From a checkpoint of a small transformer trained on Wikipedia.
Architecture: LayerNorm before each block, no position embeddings, biases, tied embeddings.
Each number is 500 + 25 x the weight over its row's rms, rounded and kept within 0 to 999. Layers, rows and columns count from 0. Numbers have three digits each. The size before them is the row's rms in percent of the matrix's.

# layer 4 MLP up, 256x96, rms 0.109, rows 23-163, columns 48-95
095:487478503507515539503490517458554479470484504547469504522521495543501497464492471436462486510516512497514518480473521506555474458521490496516513
096:521535499509490467518497542483506505482523501490537523570499506538506469514508495484459478487472465505473505481509478505534522501517529509482509
106:509531496484515503527457521495476451485475555542479472533493468487502540472503459488541500498502484517489534537464486489562513495482520546495510
092:513510488497500525475490526487521463488500504503526537477501515461441514438512496515520495502519484548487505515507512495523497478527516497496464
087:532501490439510496504485496529531505488473536532481495491480454494526526484489492517494502521544519465483486506509483515507495523494491479505489
108:491517468498524464462496507474489517500506511475509527534483440479461456502508508487558485513510496542504509522460523525526541488524534514513520
079:445497521531483524461510496503517476441506475492508501484498523476446504485541501464509517493512530509487480474479489526521484529497492561453479
083:531489475472533498474479540496524491536474514483495487457471453501498543479515475508509496511510441506490494506509525513534487494476491502509509
102:504488496518514544506483532520545520491520522489489496508506457491527515520493497510501518505547516474485487531478474519531497490472474551508509
098:528511478496489465471506479547523456520474527480517462534457480505490513491468527506501479488493482470473465489480550536527510467474520468510509
105:509527518509483503495482519498485496473449535503480497522526496442502457475472521481530500488495486503563477465508502502478525507514500489502517
118:507498478483540510484488540502528485500519509440528520498493486428521524466512475486525480526493437500509497537492521499555495500511526524547492
063:510491547488504492504496487491512526517487526486502470512477506517506540466515472501488529473462510490491582498500435485512503495501484491520466
110:513492510465562434472509499494502485490462530485530481517477521489526520525518463499500498476511475494494524472480484537517522481508510486558501
106:489496484498481522518480511541549507465503518519494510522482505518500498520509490461500480540527465483464507491486492511514533478469488501500504
086:542456458477530484510498495532525539454486481519541539454498489516456520493512482515526483516481495522474520499481456476508508473523543462540503
103:505536478544523498545511513516539509477504502502457495496522469471541456461508459513523479455520478512502503518477496511551476471527537489484504
067:475455523511485515524488486490487543493497496492513523519478522466512436496515439509488512511486497515544508531502527535493504493515474510501508
081:518493519464488503501483485500485498510481555463473496519467493477440501503557528522505528490532482482534495515491476490492516513503525486491481
117:548555497514499473490501507489513507495498483511450476548445507526497459515493484522493517489494525517467524494490494493517513501516508493473536
097:516506527503478517507530488543488508449435541514486500522472458481518473521525522511499515480517467481540540506487460523500540528454527516511474
094:524503505489476488502481562481465460523500505486546531524484493516503483476511516500510476487493458460536535483490515537561514486485525518525531
108:512496492520517482503513439462574484527486546536461503484461492529491501511468475501513482473505480489505489486500517513505542456467511489509481
112:477515495519558513481509485484539468488468550528457485488506454529497487470529505521490523462505478464477503477500449547568493490468488516470536
102:536511514528534566511507484519518467481541558510446533502511503493514482530510481489511505454536489511539484511479485513525526488521497503510520
110:531469511523566494512525508504487522493511523511456485499460467501487511440503501499445443529513522510487503469488503532549490513528513542480497
096:505508524527473518497480504511524535495493507545484516498478515557463442493521464480512509518505522525493498441490503509503514488487492478468541
104:501489517521513510459530498454515504503536526502491547518463505519521469484508530483487469495502476510476459482491533504524506472503511506492499
123:504503536532509510473484506508500499459510525470531541504499477435522462546524461538528480456496479509466530535466545524537511517499490536511492
108:518490477523517510469524459479495507481515532519509528472468486499482489555505498481517502526472520541516468481476532493524531495501463547468497
091:511489495537515506518484522468495523532537506516514504517529445489511481477467528437506483490549480523539480513475499518513535436528453523504512
113:509459519488501468514493557511538462434502506481505482510510502462530525478465465482496492483507496509546458506478532496517510507492535529511479
101:539507463507545509532524487525494468501479536513503516518495488493470511465497451501499518509467495521513482479459496496510539468453504531522505
113:545510564541528479493490504494516502491549513531529467496487491497491487493499487469496480487526507506554452484477494534513523512481517535504492
116:483517497549543450487497522504535482515481505514489542472490497476521464513529466481502486482472464507510497499486492500522511460512508540500504
084:513494481547500525475519483456515525459503504536477520491479491522529458529508503523527514479554464499498509523488545516494539467524511489493521
105:468516511537483461490481485467535473520476500514458467514533514481521490496468461530504494472499537560487517492491509528501499474510478493558502
100:533467526508513504511484527477501503512507496528512467541493512503443475498491521496512489475481514507532518484498536499525531468548469509508452
106:475463459483499524513512532519525493452478532504542472497508488465535490444511503504478500493527493558508511518495502501497473489538500486547483
096:515492512529523507488483525515529464527555504522479512519502500474523485479517460436532454532509523511482505517475503529549476507541500555478534
106:527480509525556527483521533480485521472500545501523516505494501498555456524526540462472473521503476509496506511461486497522531517530523531523524
086:510473499486499465527474533535487507518506511460506520546494499486536502464502467509524475499478479513503517511468499506477474530484556516526499
097:496493514520517505465502497503504496511473519473486453476481509474455510509522492519486503484523486519487605486505567522518508502505478499539492
102:534543502476530498516479527479481543478452523525526462515520505499547479488489510541494504451500484513527537504496487498504509514531493552503484
071:518495501499512532499525436512487494488486542499487502498532493552486516519508503526546563505490467483487528504517504522503517436507499496474467
088:480504492473524506508489507506519500498479564507465495519502463537501475431530512505487539522496526503505478507485523517536491485525549516472488
095:495520518523486512517512494451522503429528524518496538495500473537538484477512530503479485471522465503513534498497487476517507513552514490525530
155:493517494480510499510490562508496491468512537489482500501480451527495510463515492533455487524532500494488538477490509552565537472526532547486433
113:533494529503515479488485494484532463457512537544504503542476473539523481548499481478448516472482538501517484480476495544514538527517502484501523
097:530555516524487484468512507551531490498504498483549506515490512480551492516516454448512518517509494512497453486466544513500502481537464495519496
128:489507516517502474460473499482524496532512514462517514506454475510484428497542486505517545503511525548490498498474551544541507482471499527495530
123:558487520470500507516482520451496468498506502498471505526436500505495471525506483519506519494500488503498513526480516548537541526501529496477544
094:532535493485481470512529483493497488488491521525509518540468517515524474485499486514553483474457455462521496530503470516494541488478489545481488
092:535513512508550475474467567494501506487515501496496510522497489511498519474507493483455483496491514484482461451473508500533520473457490528516504
089:528514558454500513469484528515548431491497533488506521509456512500486514473503501489494522460477518503535460555478543517508497499514493463501528
114:549524490495506505519445490515527513507462526535481502532478448466532472495516490508525515479496542487494536489467482503499495504538538506563537
109:512500478517518461487530523468533512544520539462495513550493498475478495492491503522522462524512473537467495527455525497561477462498511558508476
099:514505536479507495446522508512567519507539531541518511543485479489483468473492496419529473492515536502546512525465502510526506516533487513491488
099:516490502473515528504520534474497460483526498515471494523484490491514521472506534482531476467499559488477542536478489498561498494492486532509474
097:513468495489488489476541526483538481470518519466450516512506518501485518488457522484490550499529480516511485477501502532528544429499500487540533
068:510533506449478500511482508533507488504524510487490463461468497521505478492504526527467471511477495466492487465506515533519528469458481495489458
093:523498490474513522465501478526478476525501501516515524534518443505518528468496514492489524488502533514534503477485475521524531474506481480521467
074:495516542524503457442535469469500495487519511456499508505477510495505486509457435479484495537501467506465511503477554513495529477530528492452504
106:472552533537481502532521513495474523528498521508482529513506499481519481503494478500492508472513467558501503481477553470523501453514466466513516
107:541536524473532519539508513480509519491493535538478466490469493482502495515489492440519463496511471515471485492483449502559527539485541533496515
081:494485510505494491532487510473568512438490527549487518497509423512502487488499484472497491520464500489483518516493501507497492480467506537489505
115:488489497511521496478452490487515479490482501521512508562487514535498477515495500518556502455488493535508465541473494497504491448510519522480482
096:526519530458491492493520497508514480470508546497518523533539523501482511495541546504492523459509467522511498500483462502501543532538461527454453
125:504508551511548499438488525477487480489453528530480503519517485464506486481493456503535476483497519517526534522488516534546492524497479484561465
126:522522556501555494483489533456475497474489513512501462517494479498513490503510512520479488476458466552487507528500503465536536480517523521523519
076:554475526479510482487509504477509501473513527494494520503498498564540531475486513483516516485471495513519479479488484481496499481499518493459500
101:551532555516502483480521516529477501522467534519450484536481534501465491470472511511490493486503504481483485503471523535514504519526482483500514
105:539520505482505500502518528493490461460506486478503462557477507474501521497491519506516501487541523511491523523503489521507522491489507500549562
106:501466498500508490491532515458499533492497507483519490488494476491525468500501449524505440486523501509492537517478519550500487457524490548514499
114:508449478499520524498508528494521502497444532518523494526500476498496472455488486492538504506522461476514525479467515524519472458517466490528478
108:530518506464498519468523480523536501494479502495494508527476516498485446479528527517512503502534509484515490527471502504509538481496505526491499
108:567455498459537493530532491517503497517476529505539511495462456510556532542518535500491524502511466475495503525495539500504533485508481501551470
094:471493503462511535505462483517516535475488526462500496514460499526491493452499501507498506467566502489541505530464465517516542540490544525484517
086:493492503494494475485489521485571529537518554557500517497513449530523493559486438481478493470521472470493521490483493487524539506489505534471500
083:537513511484502457477493499519504525474506532467470510522503470522513534500496540526521493504486489532514536490490471506507505475537519501511507
110:514516532535480490498480480460484479448530536497524498513536486465502486520478494509487494494513529514463504498503511520548513460510492515547519
104:535504528541543469501468473493480470518492523560451521489495520509472516503486486488510450484510486517534460531489508503503531514541529508489473
084:514503553514550494482512511516513483535490546461476478479491512455483521507521438513471502462486494513473527466488513530526532478471512516504507
066:482464473508500529497502510510479525498528500469466452505488490449523503520492484485497490498576533487517499516507507543513513520532452487529500
090:494510529540531530483497456453521514461521503479541515533505510518487446456516509466527521518498488504524460535493503556526538495508488513504508
105:537575523449514498459519492518512551454506504548499538509478492483476485490483459519484505518483445508498524501485526499506540480542489504513458
092:530515500530528493517479475536474511490484506546483468511495485487533452508510508482514471483460503548561465506479512484501545480504483506524489
093:545473509516505527450501484454518495507518500533483504569477481541494476527498521476514480512485525524471449519433499497543470512522491492528488
107:484488500483538517521522494470520551508480516515455510476492468505479475524569484499498487516515482493477489486499447501514561502477535524495519
062:531468526508496531458537478504482498495518487428458473495517515502503528454518535505528522520494524542518508518475531512515511485552459488518487
111:560503495499542529560519507528492485475491549517478458521480469478522503482495525510499558506499492459472517489473518516541542483499510520461507
113:523493513483500514519509527482518483506484543526459519575499470505504499499502507489487526487469510478533507510486518460558509512481516481558491
117:530500495513536509465482490490498527511505473540490528516493482489547468467499452465481463513482487552504556497479467488536552499501526503502488
087:495513550454506536489482542485560500509495501488514516491515473473505527494559456461463487478503488537535520511472458500515529463523542500509498
080:505481485450478484562497513529519490506495521527488476492486490470514531470539530526471492467490527495508479515499518516523500540516455493539492
119:529527492481529482551532532531496502484528509496493511490469485502459517490506492453491489494467452528531499514459510493540547489480545503449467
101:500497497501496532483510507490535472479509511509515528542504462517514497521503535477501470478504522542501485477504519523519486508527474490507467
101:520468494485499497479522501523472498470494533511506538488477477453505504493534503475507533501526506462500517478475491528567528493499514521529522
109:498474490515529489501494531518482542486504496509476519560504452535473489447490516500532460483527507522481518517489539493534503501506491533481448
127:507504499464510523514475542526504511518505527508510535495445481472498464435537499482526479470501451493513504506465535492498528468523504496482533
112:539499505503505506493535521475526476498514521485463498534536472522526507505533543483505489480477520519486531474482504543517494504492524464506517
106:494484492486508528520514495466511485487491527497459520512493455484525484508502510491475477524513435543473474507476508515521557498498525473516533
111:512503507519515467486499492521497493547502499524504480549526490501483471499527496471496510479515467519536489469454534470503498495510496471532509
108:502484530529512545497503509490494511466542513507479538540495501515502455499482502498523505479516474531504524497467479542522511492559541491471515
118:509498520511513471457500517507516543518492516489487506509451460486519474511514441539526475501477494556502560502497527534506490502462460496544527
093:497508510501546473488501517494515518477487513524491489506501498505473443490500450481450460503452483523496492498451527475537509466504525512472521
110:522509520480517508501503532482495478490479532518504500513491496506495505465518503512520550493507476497548456521486523530523511487498438526512543
091:512481517496468519513482490485520494526441531539496488487494486496486522502520510535543508529506469495471526507505535519508532464492485506528478
104:486520507515514460474477468513540508544478562501523515507471489495468490466539489491516486475477546475511534486482489504509486500479487501501428
102:498480506492512488462497479476515503497495543512497482496468489503446512499498465491506487493499479530515549497505475534476561434519503476510463
079:520470529489502476495521533555527527537542536470506455517450502506522455477467493504512506496473489512545452493495532465507517498488504476514451
063:505505528515468456474526547493507494529529485470522492540467513481529518514517486446490458466455465499521508481476532493490503526488477527515494
102:485524500520496524458504510461552517477478520537478506476499507519516484452501518476558526473526449518459493522462519534513512495511464487537532
102:524524515522484478525518479490528502486481541529497514503521516506522495489513447459540509478458487514500543491488473500507517494504487474507471
110:492520511474482506479520530479498437484482517500480446497469507467527504518550495504475479520521456542459535505491502514525536498526527551526532
102:496521547505538534480492519465491492501513506476509521473490481484547432525485485500495476494464472521502529459453518504502528473483516507493505
123:529478475501549468492502512544472517507505505488446506508465479504456487497531505468479495492515479532472492484472528508541524535497508474514499
099:509471506524491504479539537502524562474477543516463485500459445479530443508508534518493503501505468517520477496505514516507522494448505517491489
089:520457506498525490486537490477518501506505532455431512509524486478504509477527497503499460452529507521485530526509488535494503528515458502502531
099:475504472477560475482514537476461481500502494509466473537502491479520495527559483498494473434495530557508526530495454482527483506512523514491515
110:525496482498537501439510518532530519513473538479522494457454476467499450523531508468482487458537513520485558481511491492501548469532492518486521
111:516486519516536518502525487476516453473498527489514485493490493462526489498487496488473490511533477530487493509484483534541520431523548555512540
091:521486544519491487493530506525512531485504565521490498510517485478462499505545475495498459472487475513540493505508514543499525500508521492487451
084:546438536484538486491515522498490514488512499486490491489515513453518546480458483483498493536531452555505524474496515513534503466528478482517490
080:531570499526465500491519502495502496481460511512503479554504502489484530506485502523515545487483515481467485477478460511492539498538513505501463
104:560531512512524510483497474498461524509521495476483467529478481473503498505450446503501505455538482552507532519459494533513570515548518498493550
109:508525505500493529524489509467512497487502508530490503546466445498550520511526464471495504467494502522505535533457477533497544471492510476498487
074:491536485462518467488480513533506470483520519479488465495486529533467505427551503503504508483514530528499518486523509521500496522486458485538473
091:549493494507557532524486528486471473528544502521477490506502468503532507543510481519456469466521501507471506506506455522541529495483494506517498
114:511535550466514489462517505504473478479534506470495512514455496521511472491529493486504499511513458516529489532468480543486581469477496523521507
094:507525481509495491517518536548480501505514523501500496544491485484550510457478469467530451457514494506512465458451525487521511492539509557513497
091:492510539508509482482533522533549524479505541508488511485527502512491499476483473496486489534466542530472471475495486544474500490496466499506476
102:533518524474520485479517503497498511500458499497512516513469500513521496496526441529499533514510522540462528478488460495552503495488510559507551
100:534536549467524494479472546532517519465490525523483447517482475486468508477514516494468478490484492518533534508479506542517524518528477493497471
082:504513486473514492490488509502519543516485530520530502505530524494496515519530512477483480489516471511514522503508497515489517452529479494497453
085:489531484464508498507536531461525510473460508464509514469465470516461520498493520502503468542500471511514495478442499523511500444464485527531506
110:505474533495507522486482506496496556512451527533513477501520450511530485458502537486529459460487550499540480454487497517501473514523460512498466
088:518470519511564502523524463508500474485485497525438475477537465528470507488531525538540510500464501497475482519495511487496516501511512543501448
112:523537536520518478512502517510537512485484557488526485498501452503500505498522453461477483490485506517508487438469526543524503495524508473552509
119:518521501519562519509467538490495535498450512484512498522531438485545490441511508512518492519506448554503467487474520482532500487492504513489504
106:508522512503505481513516489470558493531482542536492484546480486506484470521548502493503536556497463475488526513499485529508540488490506493453521
# layer 4 MLP down (transposed), 256x96, rms 0.096, rows 23-163, columns 48-95
096:487467468524465513445535459500521523456517515482467506464487491489508494558511493486479492525458497543459485471499486504488484488464519479480513
111:515473495504512488504482542481498526506484479518495499512459529531469481584490519541491477487516483511491477531500493464470473509496514468477512
100:488463522473486475497505508479489488465450519500520501554524526519525481528487519538505533523522537477508470504521476487504527507474488541533488
091:510498505507475501522495477477507481535482508482466492528505506496476527495505472483521486479517504521470507505538495474463492499507486489531439
095:519494528512530501547491499496544491479527492529540539460496445490503471468485500454492500503475487454476508537470470516504467526500501483509514
097:483506496529473494505491490462543488516537446517497499524482457481456494490519467534498527518517572498507536502460535474492492515518471493506571
080:545484537477526472530503502466475501518474528517488516544545515518512504500475488531488462509490455487561525465431485519482519487532515514517509
085:474469485526490456501509503514505511470458474507494474491474484517544510517521513498561490486470510487475495477536528514479487507502522492528475
101:514491452527503454499561455501480492464498533509520525428464544493492526502472521525521504499522536498496496506488491498484493500473489480484485
085:468488511477515504529498509505549517490565502517500509490500521496547480499464455467490517473441523499502518497471497512535537512492512487551520
105:495493517489514495483491493484484491535515513537516502500498458514551487539549516499523499491495527444462534473523533542522488460494502476503486
108:511493494524499498491508530485470474502444487495473505536538484476494504486497471482489538558456475484512493515474461506527504519504525511490471
082:517519464558514462464482498501497477507473488521517555510450491473476504505498518487507481500464515519496510515458485498515511492496539524523496
100:533478499528492533508547463552480500498515516523482465519500479474523491510525470486538505500503497497538529490440442542505507508484507487522464
097:499493449493524467516484510415490487492528499456512528485507546541492486542511463551477502513487533448504497488560488507507511497518484491534483
089:488525511505489486520499553459464518469521550484534504518510489519496498488485473578501543509482520480541474527476507502528505541495479508506499
099:480484486488527486513502495539546514496531487475510527447493493519481497533452467520538499518506474521479536445560488521487514524522480486486523
078:530553472495497481505477522539479476492497465503498516517509489519483501503513548508487479512534534536493527481481480479512484499457534483492511
087:469492531471527530451455480482515513503499481535520519468502492484509497500464477535483488518538496491492484562550498495522438499512496505506481
108:516475523533493485516490514461490481528515501488514487462476473559506485534499509498495496516478495550488520492467450515554522536477505513495487
098:477494541462500448474456521472495485495518493507462530470538512496503518554528498490497507514508487502505521522491510494536485463504485485494500
096:449472487471483486503518465542527492458510483511465485488511488490472507524538502527530498512522523522451493492548496453490510530540483489468510
130:473537509554468530441457537498508488496488518506513481590471521502508538507506496516493471452485493483499511490463493512500494452490511496536486
116:557516505505498511482500492518494499552504513499467478519494509482472495467473452500496490541497447543534470517503476524501510539493576498504488
110:505523457509491475499478508503474495490495501495490490474489489494487493477554512523469462487502529515548505490504528468440576535489507498500509
094:557515499486526503501504530513500467519512461501491496526501498532528517507481479481494500478520543492484521460576471545463511498474495526472469
094:496514489478475473515541491509508503518509526484479555488465520554463477453502459533499486501525500472499488494436484484463485542552511474503490
087:521491511485473495498456470505488497518542493487514441471503452476500515532510501555492469462492472443518533478551474517524539485540474510507520
118:547481500479483489480473475507495475478474431478498531494514482522498474527501494521548481498547509506438497479493467514547535487506523528528510
103:479549522513494492493543491517462478489521501512495540484523483459519511515455469477504515494461479506479514500459482493529549497501529521541463
099:534499526534498540504540511554458469505482510491513457506480492520500510514495487521529489527480486478494502522443486577530492468487457518515490
102:543523473550526481495476514523496533478488477473519526434513516487536521448529498489458457480493501450500524502463476501483502508520533513483523
105:509494482506516542487501494508482488448488529516486506489487527537451490470469523520455551496506477503479511526467509452509501478488469550489509
126:534527534480510524525510471482478518532467490493522484524485508493490495543468499491494512528485534495510494454457493486497490481519497513485547
133:500526519509471513507510503451466547526458498469512481526512502489532504502555453458500499488491491556490477518414502501524514506454526475493486
090:463493463503511526494480518518429495505468511560517526501539467455503487509490499518476481550515521520508470441468502513502476513530508528493481
094:553507478477506508485497490489490527479511466513534509513503506519481512500494481498459486514516461465515452539512462527492477512506487531495512
103:562512502480497488468490469479507543475492492490506487537504465512475498518445498452484477491453482495542497510483561504492490548520517458539492
099:475541494476492435477465515554524515456511492526497514502529521504474478484496507511491535531503479503475477503511475459514421513497505501479529
091:490475497504520486506451477454545502527517468495490474506495533514517508506539485431496507515501492498481531497470457506544563519493520499515532
109:518438506465518503518480506517459493465526509525529529507489517473495487505499513478520542463512500540507544496545513513486511504482477481507490
097:437498517521496466505520472501569510509507463522511480482481529506483476479541526491506491543462517471501485520484511488457488537434518529498515
093:505491462487492536536509465511428458514489553475500505522497489502511525522521530483547495482504513486529485471500457477497469527479535501489512
109:491538506513540551473501507443493507507534483504508528496469497474501545493482492487521475508502498447509502548484483557472487491481521461516473
087:500514477552526515457487475512463486490489483557524551472466482518463483523541536535502489488483523493490499504527509511510496493466559507496471
089:498457520515488428524523522508442535501486490480505501471492489487510486555509500467482518508515494492480502517480483544494468570505541510524486
094:477493500489524498543490498539512524524471510480495511493476506477495510560529500511498533493517542513509500478457490517454529485435484497516509
149:511509508474524520515551525473487478506523519472465481482474492553546488538483465485480488507520485489499490469559484522520499523481513505512450
110:539498481508508520491529480492507496508515487535507445476508486474525479446516525492514494448453483457503518486466471516471524487526503535489484
092:511520511467544532522486475479508508537482512551514507531520464469541493477488505462510463538554477501472499502472480508490503525503500488511557
127:478503523514501481502463469499486481505506505512572496472501518459502467498527495464545484476517501496518561521484483496493486532514516519495481
144:499513498507528476520583495518468520511497513528452515479510510492476517543469490466523484506498497475463492505477475476511489491520478543460503
097:520523490504508522526486467524491517481482517551491513499501549484486483490496533503532489513481485505511462504534521471452527507535500480501535
097:493471502541514489508457518484519536510494474524538474531482472447539494503479513461516463493502503516468522514492518501473461500439488488518501
095:488483491519523511508527483481470485543510501521530500505495489498474500515471455434493466535533543506476454415532489487478473493488520534516490
110:492499496489489526522512501541469550579455486519500525497485485476490505517492498476508477518475532494464481496477486502527502526563495491489519
117:470460491498554515490508552472500551519445479496496497460479538477522488522500484529512484502491490515477482492481546528467480499531512472512499
095:493494497498458521511517509478496539486492469505473518483476530559447489507506494467515536556481509507529477502515516438465522534496493498451505
095:452473462505515497512461488506504503504505542509477489443518515522495535490504526568516501495437482495505516540488511504463486499522496516513472
088:501485522540449538498488464505479519467495523493500538531518516484501482499478509472512482526528484534462512496475469516515553486515479502465487
075:492530488502560503512463537503481485485469511507506522485512492477500451533480516452485528483540527487500510528573500527519467478502522515521511
090:460475478523485498523468533511470476460514504513469514524503520485511509489502462522473523524526544531482460485463513484488492514473518538497478
089:473525454497515487491488503522478503491531522542493553508459536487445492502495507469497422509503489498497489495495527497531478529508507513499499
105:492497451504482453499540503466531511510503501526510482474493524515478513498542477529511512475449481533504495513536489524410512496529495494532486
116:500502482493485482483474530510524457503503495518462500517550467524512476549507477479473491503465512536474527512520490459530498525515513548501484
091:495481503500517464505476474507485465464490492494535520517464510529475531474468518499510483510532496461513546543507495497511522530497515492484450
104:537469511512529515483489531524492470536481509483540511530483506517513481512499542499482530458516480530444530485428502495518461521485453514486526
101:481535449508494463499552483533525472511525471519529456513521510533468491476473500517466513524507496517519483512527512503455551472499458502447525
126:495531539505504483482453505501493499495490496523513558526531510522524498498509496497545465517517495466520513506468500552485499510535509502477492
131:566508510478458511472484477517478480516456510529493536531497513503490488549486495488524498489453476534491510493428491501545512482536499485498520
086:503503482503511501462495501496505486537489495506503513506526507504490504510482548490498496536473495509470467543420471501516490491462551512512506
094:480504512558460477528514507491528505449522512479512510501507530500440532524502481505505468496472511527474514532486509493522504515560500497522461
104:513510457466540489485488530512527496513493461486516467525471519494485508448451517478500526546510486463485550493468490492481495492516524525533510
104:525499530482492521475466474503511507553525474527529473479490487526540511528463473511506540481500511515495536518470459509546486483510464529497506
105:474441435464488526494559544478519535502504542472542511521441506522474503490526481485502498533505465478487521515480519477456473505499498505500468
100:533478492490496516524505495482453524532517513499516512531479484506513526529485516498456518492529482533502487483504486466509494508559521467487519
118:568529516513500485540519511505516504520493519466525483524491510465517477467495462466482515479499527538557540548452473509496524493506510515493490
092:450495501484491475487531505444512492497511462545472504505545502502494514485498502572518520480465481519511486468519515509510486449515487496520502
103:480538475542528498493501492515494500504472513545509526485462457503489465546491507484490473496529513486485524515458459519484484524470554515492474
085:449498490493543519495494507489487537533478483529513490473490507541490495511499497470498474514532509483540446507508518510482540529520506464483464
110:521526489490480533552503492480542487452510475501514467471504526467491496509485505486459529446535467540516534454495522516453478478544506513496489
101:501504448477506492526485484470469510544519479499493507488505582467495479513519499463526512538507486484530545489450464497437512505483494495484479
088:509474503520511491473479537490538480485498490516509535522487487529438512532514495523487505459551500498502533489545505471511520479548490500500455
067:474527469516505473490489487506474448516487484570509535487463517508504473473513487502496493502463484501484489495540465469521477502475553529454500
105:499512526518526513495468545475485498453497513521479490483498509477484498498527511506518479508505467468454491485455491505513471494499525496461503
101:464489513549497505505492455485501496493467520477579474504490490477521487495513478483500486503513512502466486465520485515532491517515517510471518
109:529511524504520535476463453510492559492462502456482495506508474505522508523485523502523432542515484542497498507444493495485472511470525508514520
107:487503507478519507509554487461486500501505507493535490474541500478451483529510511527464471527477482520516531520560541466455518481496503492536489
111:494516481514505494492484472517508570487459517504482502480483497500526503529456479465495517487490516540508511564485511482513513520483500503492506
077:445518479505525478506460525506488479501485474581512537487483487462484475538465480507482477508476479511494478523498502522492503537455527542503473
105:477528480548477469521466486498519477544487445485535477476554481509492493477500478501503488525498544519488553470480539493495519528521479470493524
119:499513474442515523519492518441482478509532514525522476526524508516529498444526506486484535475472521496487514484524449504495501454458510481492467
126:504483497491493564475522508548523446498475507482508494468493499489502513502489504478453478512510490514508504486498529487499489438526484511531537
088:455510461520514494480460501530479485468544478491523515484495519492471510495487504551504469490519503505502517484497442501510465558528558477478507
081:516491500532530484475492531522489480459463514493500544489463525531496489488496495522518479490509510526513512505555513500500510489501551492459460
127:516542513575491460523530531471498514526498509483495487490488502533497513524514520479491536506514486497515461482468518507528462476494464476453493
109:494489503491526519522491444522532483487478555539494531491512528527491511497504469513525494536517477439495497452528494469511490524507470484522532
096:495501499490454498489504435452509494506504522492528524492519508520533484474490494500487471511547551464519463513548527497502481525515520509529514
094:502470504514514528497502497522479496515492481528479457510534476511476491497493544490495480497530484512502521489520536494467503466477515496485515
128:480475460498521502545543526477479512466492481532553530492549460490494471437517476495519481536486511503575474496514510505453470485483492441542492
109:499480517497507517479534517535480517524478535517481516521486511539482481497509525468497491513515459518457548466500461505547517494513508467543521
105:460526500478483485518493521489467524475518523511449489496505510497487542536471491524528538535504506474492459468535536445429475481471511477480498
109:519460484517504497482546471510518495544489526518504472484529530489498497492506535526557528491494477545494470490509455499480469486492500474529483
115:524490487561485529477492448509476529502532512498499468483490509524534487482490527500515493489520509498498488494462494540512443481500477504521513
111:514557506509508510490441506456508486494475487501472490474509518471479567541519569471499504514487453514507462549511518466539508495513522474549465
098:505545504526503517506508505493473478508511448512492500538486479477525508487501511470469515503523503494474484530439532514496479493481505464471538
111:476479558459488479467498515448497501489574489543502473521513472485529472518498511459496488484454511532494549530471502493518495530478550499544513
096:540529489497499498542470488529472522494469506493459526518478510520464491531517533495486522454488505486512500500483487461538502504440538468485475
102:510509489512545512527470528487575471465524515490529498487498497475470521466476488479508534512485464495450532529491506453510481476464490512493551
091:505487493490453532500489528461539475491515446517492522486498534523485515497492510507503477512528479471543491513547493540516497513508506513519455
078:448486500510542510520513514501519510522542491498477492527506477495491547482461473497514534465524456510522524484532552475516445495535508489478516
082:485556459538547509475480500537481447498487505553485526523493478503467473478463532515503509502514509514461493498485487555520467499489544516508504
106:469444489443512516531481489497489513510453493470471526536499494510459484516483477514472525513472522522520504500541545517502495505419489466522501
094:499546534535549500506468518490530499516548545501540500503501535495481449503491496503487498514490496501503511488476467542515462475467514507521535
106:508475562509521479509492538539511499485484499488479505449489511526548493481533537492471509487497531457509523493550528504501440502460523457479471
094:466513508479505484487486504543494472540470488514533510488520507486511507528529507498543477498529460488488482479493517519506485494541493493520511
110:504471488496501466513480465507484473546493496509474518461494542494486502519546515463459567562510488516506508487495524522476492535492480486468520
097:463518492504540469494453534453451513518513533514501508493509476478543461517494522497542514522489531493516533499482492494507515504518448447474496
081:510518480478512494491497501483478502496519492517521478499496502565465493522503530475525470467481515468478509496593451509419467495508477485538486
095:499507501481486503535475506536545488508486451498478508468531571512504492542518493481510440478508504455550481530446509521496532485491492502485511
108:496469524521461493466528552486540491462535494505517563441501481490484496493473506484484505465495531463513498538531495474484494527481500480514490
109:536516476537460477529484493529497552535518520481515542483527507493492486473539500466453481528530536480504511483535526504514468474470535453506522
088:525496480527475501498477463492514509490507466511476491532556536516506482490517509511542478471493476456493466455566505510503463530511489510516489
084:485507505507471492517486475482504496475506484532453508485542512469498454483525495501527481531434495488560520526513520471496488465466507537465481
081:462463522461521481503493487492527544472543471526524487474494511518471492515491473536494536463505515494473526514514524486441506514511490470500512
098:502500524443479542457492470472514519535525484478511485503434507513518501532489498495470521448498509497489520497462524524467489503541496509446521
105:485490480513533450545515516539477460505510516487502556496505510504490481467508479526481493513512569449532464498533506527459510509507492525462515
082:500544482459504518536469496490466509503502520479523515489513496520502498559483457504482527524433499455466518480561521524504483489490502504504512
099:491505482503467508511518439496512497487471493553496471443517465476473529509528507498486513498496502514497508558530547474446477493525486471559518
112:485494531482521451514502526474515488506522480505496463453516552528465493486474537516517483519470540468545504533499545495510497554482497458507465
100:479543506484472504509484513523519483497494504464493534486485464527506536506503482463505504470478503516512530547480534511457460489467477493486492
091:458504526504484513521544470488463503544534492494500446460507540514493527522499513508451498476515487479480498494503503532437478466487544469491516
100:511487503492493468495523520466552525484522488485501531487481472478511497475501501521540500552565472490526488534481497529483466508479528448531517
099:521484496477519527517491508525491469546514507504541505520446504474464470507500523470488526521470482470512529480526557521500505512520523560517496
085:491524478490500473520502502482501483507498460470509518520521488478470516495503465502496584519532525476482482435558513461482498522485481524474526
085:515544526505515511492447482505500480485466524498506474495451529502519520495497469482469521500479486459523488468523515481486494527523485514477495
112:522507492475464511482475514512507512479472494525487489514500514501492480570485467484518459504510494516535478503515504534463502495538486468488463
080:496462472493547500499500522491472518549522461517532472531469506487463510484486469517499504524503504516468529517497516472448538535501523495482533
106:536513544531443473496521454477498499505509508494451544508490534510482504514491466474465522483524483522493472455509483479540469501489496469525491
110:502469473515535483533464540492533495478498519500500448490503529478496514503487490551497523481488479478465518507484493494464513471482541497478504
101:493545466511463521481522474515506513476482513485515487472506545484498506502511503497527498471500514482529523491457479491456500547506488480450448